python train.py --n_layer=14 --d_model=160 --n_head=2 --head_dim=64 --norm_place="pre" --attn_scale=0.125 --init_std_qkv=0.0456 --optimizer="ademamix" --lr=0.000648 --warmup_steps=552 --schedule="wsd" --seq_len=1024 --dataset="wikipedia_en"
Each number is 500 + 25 x the weight over its row's rms, rounded and kept within 0 to 999. Layers, rows and columns count from 0. Numbers have three digits each. The size before them is the row's rms in percent of the matrix's.

# layer 7 MLP up, 640x160, rms 0.0961, rows 423-503, columns 80-159
099:528528516479440552516469532510520512503504495498520465509480479478493546483504480470522575505502484530514471483467547452520491471462510505476515522518496453481525502504517474498480522493543547541521482519527524522475526526477505525469465531
103:489531529497538466531511477532443553521490477472503498576503471485487499521498501512538505481505524471481539494509464477495487468496502503531520506465492450496481527485472481476552524474488512541491488505509536505476503529518487478515510495
099:489487473482512502493514453494474464485498477513499528473498502514514480490497454540486510463454496522529519474460537489519507501496454520479508544492498501506490485518537483511488467502500521524506448506514491530530471516521500472532503523
097:500501499515465557549529498496483547486474502465507503479479531488452496504502453471543511482465490487473543473505477449500519529492518529459497496509502482476504469481487509498474509532517543493462530531506508477505507448510506531468529533
100:480473488506516510504478473514520545512455500497492507529528485526489537523515510473481512506509520463480467519486516494467504504497488505486493522551490522513496499504489531470462493523477469472555478529466474475518432493486451470518544531
103:514467475502487457487504491483490458499453484502467503477535547487495496487507473501507499501535485510516506493493496519479501463529439513448489485463500529489446481491490435470525526447487503472526492510468474501499502501525516527528464508
104:527508462482488547517471463494493481482489494513530497508455486495508505504480502545499488482508470505532519491509548468503521507455528498520512497482496515494497486520426483496480465458530534490489503489475495502517476460493500497511528508
100:523489565504484471489540531494522558511497530487494526459516535509536502529524499519475489485510491524544536501541485477494445436506500446490490472482516497502470465546487503539526461552509518522472488473519460494521504452532522476439495528
093:481512517458520465500491486496501491470499518477483483515494517472524484511482511466542486505465522497484497538511446524490499532551541472486493520499483500488524485513488518495468496483534476511548502485477506492475535510557533476506511494
105:508534508495513499550466514488516519467506513529506472487530468492498518490480499499449515488479440518500523494449499517517495529504535496500501511480496506527518525483498527488477517541532549503507533481492443465448507515516509529498518537
101:495471495466489495485488523460504495466486485482506505520513471493492528529480527472515481492536500453468511513480473496512510486528527518505510443514515507513543487471530502531537485479509489506516478495482564495479499509520532543507529497
095:496537548518464518512513485476484553527466490481483501455505490512495454558501490479477481500498461476514493506501481491529494528555487538525479544504527525482490500481470514485504506476495504530479452476478548534529498523495510486507507520
092:482499524508485512469467507536504506503452494452522519492474462513503515513532487456482498537511497497514456506481504534536518537490458523492498495512493518522512477474449498435499477490467527489500513429498508510488491514488499477519464483
102:462508494490522483485559463504507529469481500498498475510522526521470511504473521517509494492529501519439505485534530526463489474481523535458510467513568514519474452456461483461490506521504475516465540478504455495513511512493477474489497524
099:497541529515505502478521505494513549474489497507501498463459490491475539543516486489516523467516517536536505517529535465469517499488511503489471545499506488510480465501475530494509516483502517539487505468492509471498475545519500486456498514
098:487562477503513496528526509545514497499491448453523545471458495475476474533493482449481539461507506562466521498488504532510516467504504507481486493496469482518493488520489443492532533490495488537520500487513472487495505497506487479511508526
098:498471539523501445513499495498430500461502478560521541511489502490477519513482494484461494471509528474488540460536498490459514476529527491529522483524492485491482518501492493501467498451509538538452471513509486518493540513509504521465515501
098:527473519519452473493496499484544503509539504516511503484503496489500471566499508495555499515487477495529519498518513505469477493451525529494511461462510527477541523475513457451539548516451555491481472467473483504508518493502552533498505513
100:458502485477505488505515490535473517492494449503460495518513506453523537494485521521501484479529545495502544468528496513524515528504501576520490500482510453469480496517512508506440457504489504536497498472485524563536542484521506511454508517
101:473512505495542517464521502470481492509529493545505469451472499490497524497490480525494470471491517552479517528502482499502495466536539501462533511518518527513463458474476484504469503508519464469498491528516474473497483484482531532491507477
099:526507496481515516529534446459469464502514490473465517481513478513518488477473497466525550503497464471532538481497518493476506548529490494471554522484538514514512494484473497524506467511513517470418502503506518553517534512491504499530495500
096:514520509488472464487478480543469476505492506537504469509495469570510487510511488463531464515557485508442518509491512494510541532463523493503480474494434505485473471483494509470472508541516531556471494517510487475513490509467478444490537486
102:537503462472468540473492456544519456482476496558483529490529515511524455486495526466535484506459464502468486503471463540497450512484450502522486469520538475520527484478479498503494498531542472501486496501475522527506520477452547514526477518
099:510496511499458451475488501499534511513491518531514491533516488512476474501493482468522511495548518521506507459489471521497469525512522514496522450463455505522507507512574529474508542506481501528511523513504487514516472445498479512499486506
098:532507478485465488514507500497516521525480452536515485537492530489533510488478515490510499506525459548511457502543443545487499486484510484471504542528547468507455520476534513496499514511503478424523472518495450525519474509504487498541463486
100:503471513482486498548495520482499479516495467528562476499544523486549469454470496496517464571486501482507516437500500486479504453533502530499495518538491510515462507446518478501465528518505525472505454493493516536513522525458460511503509471
098:474428505480508541477490458450461544503488506507497447471524519530551509496546484447477472487524498540484515460525472515501479525476486484496520503553489455469486522466522521505467500481467531491520491532523509520497474523458507509497549502
100:464473546455524473529496489454469492502483470493490503495458523493546484514473503521467512482518485506494518483472558498478498480504519516515491546527476525513520489487520497513469487489528488475526477508500464511494496509476444462474532505
104:508528471502484492468503494503504508489539492494488478512492456500473527505497460519502507510537503492523528493461500543490547519490481470479459495536514495502442459501523492498476500471508487523507487520465490515478541522529528532471494543
100:507497477477477524516548474446477530484507472490505512525500517477504491487471487486505524484529553500531520501526476492431547469469480527495483526458496463476506533514504519511513549533518509485535476477522469549499518536505516559504487493
098:491492475479492507457520513517507467462531520512454521457545558547503478492464475518485516469485516525497517484491472481491497523461510541521473563490547473492532520472516529486525512450465537506507475553509463513495507499534499506482444522
105:491496503527504481504499524506515472495534511534470519520490513445538510540491481527492514489488464525527461516497510521467473508518563503510507512464527482524474461479512499530489487493479461486514524533538464504491546488496493488494450526
097:527479533522517495507510498442510500514522490464524537500499451506504523537542536477516477536516506454446471504479477457504515535474461515476481544448515514465521441480521532490502528492526480479501484469475443521486487529532520489475520507
101:494500513510507464506546475507482493468478513488465491463500492493476466470498498515469523506529469472526527543471507526521468502525497529536499505490510496476491510562476486502507501503490528476464514455475535445523498513518475524540531499
106:488497501532473494500467513529477519525517465516451448464466562509459514513440507511488503481514513538480501484505518482457493503498483544527508497510491493505532468516502501504510500498483462514512477520553510537518502517521462521441480503
102:482505501492529430509496518501487494468484496428505539507464528449485505531483522464520509474434486497479522503518487532509491503509516459447507514501504515466520505500489472540484474510505478483466469508500539523528514541526491514498492525
098:490488511472514514456491472464544470491509494489512483509494504525482524481511495537465517537479515500521520480506511507495528521481509482480464516528512476463514495494508497496462494498540502508491513510516517494539461443514480442500546440
100:499453533504516515519531527510489512486459544526470498474479531486489478474500473484517529523536473507516498524522475489553494513512505477501524501478457463470529497462486481492497460549521530541504499531500537526513509474468457484515512478
101:495500501464490528452432566529546496536455508511476522523476513509529499492535496508557525468478495537454483528472466489482490478474481498494498520520498466534493475512502493501511487476454487473518469537516505519488514483505537494514463515
098:469477521536466478532518475503493535489502481475540550505473497538469470466510509484504485556476495513487514502495484482506517512485498532505491520529521485447521481516506512515535498485512466495525498515500481540555507482507495492457477512
097:503516461526499465503551492443490534491471516491527496457537505509526480500511488504550473453478535459459499478516517510547524505525489478517513523470477497508510485509510495494516504524532496501528497532499470472486545575479473514439474499
100:499490528491539478479532485487485530482481520477514484520523488492491462506475486486511529477522491500507516456522504530511513470522492496531488501525501512469552487479490496461504525514482495503533513513494534504539539483472478525518500495
103:477540480519470459534511534512499540457487451508489504467509527520519509492494442514501478505496504530504505501494501488494500507505536470515537490449485500488443526517540494524496480463528533478501473455508513491446463484477483468524452477
094:475501500536539483492466479479523475509487545493532548475448518513458541465546523458474494539465540514494496518491506477477516555512504514504540496474463505444482535492492491472502490519493509518504495528517516502456457499529493522501524511
096:505560491495495486495491510464510470467502474544464475540498509480497445490549522482486507473482469514510460501465496522514486471518510462473502492486494469504477486497538479522561523447529545521503494496498497495460520519510484470491555525
096:533569469529485496504476504526489540505466454485520486462533547522499485517551499493536516476463500524507499463521474520448483505505513498493446451493517514524498503508503507502509519496518468489494546473543502545537502493507480452483502529
093:538486540466536519479495492465461480499474494522488502522498510528493431478507479475511548506467510528498506520518506516515508536502508539512509542515522519537523490529464522513581491513505543497512487496483488464498547464526492499484496500
100:500478529512476455489510519497477513507499513476546485445511531537503522500474488504480473459488498488494506560476478476465525546470473490489504524520515495460498516471508477483517504467487526528553450516459499505563493516501537486504477524
097:501506535504508505492491506541530515488477523477508520533510536520488512469484541482479503518460525478491505506492483507483500507509475440510454504462511499491551487510526485507502438486516535511533503490507474478510467511503513514506477509
107:491528543487484480489503518490482541496517504476508530518496562468521514530479528525487470498518482540499492497494487494505482481469463485529474491491501496527552482495485452516486547513528497492525456477553507504542444461553476527468510524
105:446487513504519512497468540511545515487539518448503536517486509521501497451485477494511517528500502533536515459506467505536452535462506480525507548500509520488500534473526523494525518505542535491510522476479524487496502474516508482477479497
100:468534475495460465489525511493508482514504518465472448453523483495477490481531493492497480510449455585522480514494463466532504521498542520514517464497500506521525472498527511504512455509480497513503534525495569444502517481487451500467461478
096:508504514452476511497499501476520524482507509516490532495480550525527486509482499475494471499436523443484475534540504474512441501505525559493507478521524538480540514518512525539505493543503521502508507472490479481520507476492536499494483550
104:481471484502536496479539566478514474509452501477536511462492498522516523469518504521554492534497453535491441495527491511502470517512536522503500530506515530511537515491515490507468494487534519465494492532473484509482457461447478509511474507
097:534436520478460502501492479535509535506485492482479484505526508502438503536479490437503508506509506483512525526530508485495501503474494513522492479479503526475497485576495492461484473481491528499538509486507493501487483519498551523465477488
098:499508484510502466510500505502503475530495529496498500505502528490488516456476518433519499499513522460498498520486490490483443535501515475484511482446539516528483472501462532492498491515487528481536498496531513534525485492566500502513509466
097:530454502489475521518502517530518473493487465488486531484522489534543465506539523518510488500456476491467499487525482449492503493536512473503459475492493546476517502553482517501508496493543486514471475514484466521486515486486497517485483514
101:506501472495527500492507465550464506543500516493538495476532540509499485512516451487505494511483519484465502499501478523507490441509462480441466491488484518486477521508503496469504508462489494472487525502563534506486505506468505498486482460
100:457529499490488488530472554554482480504522498488545507510507496513483486500520486469502518480485497500482462466515522489473473506455499507526469540491544517520500460435459507466510512473520488485518510530471499463546564543525485454553486497
102:518536503486532496478462522522540485476524493546498491553516514508515483500507527458519455468529520513457480515519528523488507503518499478480503513509468556502511477476498490538504488512506465499439517468483503494523553517512523540485543530
100:491500489497518486525521506455532496538489511463466455503546538505492474484487494522488525507516476505450550521506491505490488484509472487531503544471438500549451521521486498494507494535513511522510518466526511458546508485526445529501526481
094:480487563521504498444498529493523522477507527477466491484488499456526535530511505460444516509490500506512523487536504560467475493482511505510447518494504482499524512503485502487468532519515481462492496520515490503542470497432528546491521505
101:506452497492502568489490471475534462518500527485525488476472518479476509523517515471492531494496445458499473479521502469494457552494494492469536506494511538523557490515501481514489536544476508484491495535495486498572509499492507487495500522
102:510522507505491497506468482539520509521518562487514522528498502480506499513504514467475482476522485460509488432530516467460525496521486497490472474516503481506470514547464516547458512468495486526501494503508455478497531472509510536493538527
105:501516514555461506466496487493533451507546490506479491498482511527496534525529500487451468536495501491477503463518461519515507506477509430510488488514494506522511491508500504515499537487499535492515527484519471515514505480510463503518494476
096:525536495486478514530503506511512574454517453506530527557451470500551517520490470473465487476518509481493490482508487544487496509482507517510538477457467496477507496494534467508531506489506519515470501511514478519457510526512501469493464530
098:490479517529500529517490537486506480497497537502514498515532505511445524453497469548539510493520505499485498468528511495510520528484511477493539457543500491498508484476508496544481503511531460488459506514483495526488488497547543464546502515
098:509505526499549508484490526492534537514503487488491508523503470472552509473497501479493472534528472532509506500492454481555467498464458455503480511501498491518545491493447468503514560540549506525523514470479507464473501474513507486496553507
098:518501559454514462525495469499493480481481469509504495467541486495414511478474502493506507519508466498497502487507506538494484500485486523478490508471448523519500464487472505545526484473495515516494537523529518491521440502488526505511488430
099:459524532476519500445411511519567507499511511532491542512479500512497499504483536513514483488518517505536523544461456527480503485460505510505487519529541519552513469523530444515498524514479478544517485484503504537503506499490501484497492501
099:503505513486483528489489448545514532476526508525492507473480548493527536523508520474526502488546486466479491473491509478513501445494451492510480511488473472475531473538501514505470545489493488507526536535526501516510520525494518528477468478
103:522511509497501490493465549467502480478502489500488518523516501491471516495514545438483466453475488466469480499503526510477506485501532492519506512536466473462532484504511501495499494497504491523568504511529500529476493493537537501541478495
100:492468473451518511486516520504492524496446494504506498473527527482534472533518501449465563439481481540511555460514481516494477516469517500482508496456461511538487505489513469490513540525525510502497548516501472499507496464486495542501506474
096:550529469484513528450484513514498500458508487434486522548508533482482443522496495513490476493502482524518508501523517480505505504551480559507546479529501507478492513493502550494535490453495491497527499444544515484443538506483530487489491500
100:544505473496547530502461474476551498476510491522529512510510481532497523482508479511495547494482552500508520512520498478494520547524479573525537475482512526543499530506530509486509508455540537484495520495459516499487489504486529491438503521
106:465496500485493502498522483516463466546498494507496505538481491525448422474501482558494499556461498492459485503524524476495465498525509522512511526479483501529443514457521515502489537478524539512512494486495502469475517532506524543507482461
101:534464487488484551500550509514499487507486530467505503504520490522478541502461498437485474495546492483475508496494479501501472521491514499510538487465460487461523474465513542532468522494452501512529498463490531570500473495463525462552495488
093:499527508447483486512480518508470510498455507477528494525488494495486454511516491566492470526522520491570483502496498472496507510503461537503505525502475522497519531536444502477485542504474513445529464493487512495514543472512546479499526512
103:496483518504550507476473469517514516466482462531481532486511519512447501449510524503474497537470491487488500475529481500483520549493506512521544464526434506518492489488531538495471487498446502558489484495498516504516498472484517511514496482
103:505476506515468476536492518506492517473545458487535525505483527464471485518520503488543490505485505494510485512483487487502543490518462539529479481464490534499498491522485518488500493503491507501495478489476494498489476507504483524458507499
096:504529454481529535460462481524519506492466490501479465482533458449464495471506510461518448446480482496495523475490479455513537484500492440479524505502506557497539478492480535468512474528516512482473494517511491483523527489488498535505550520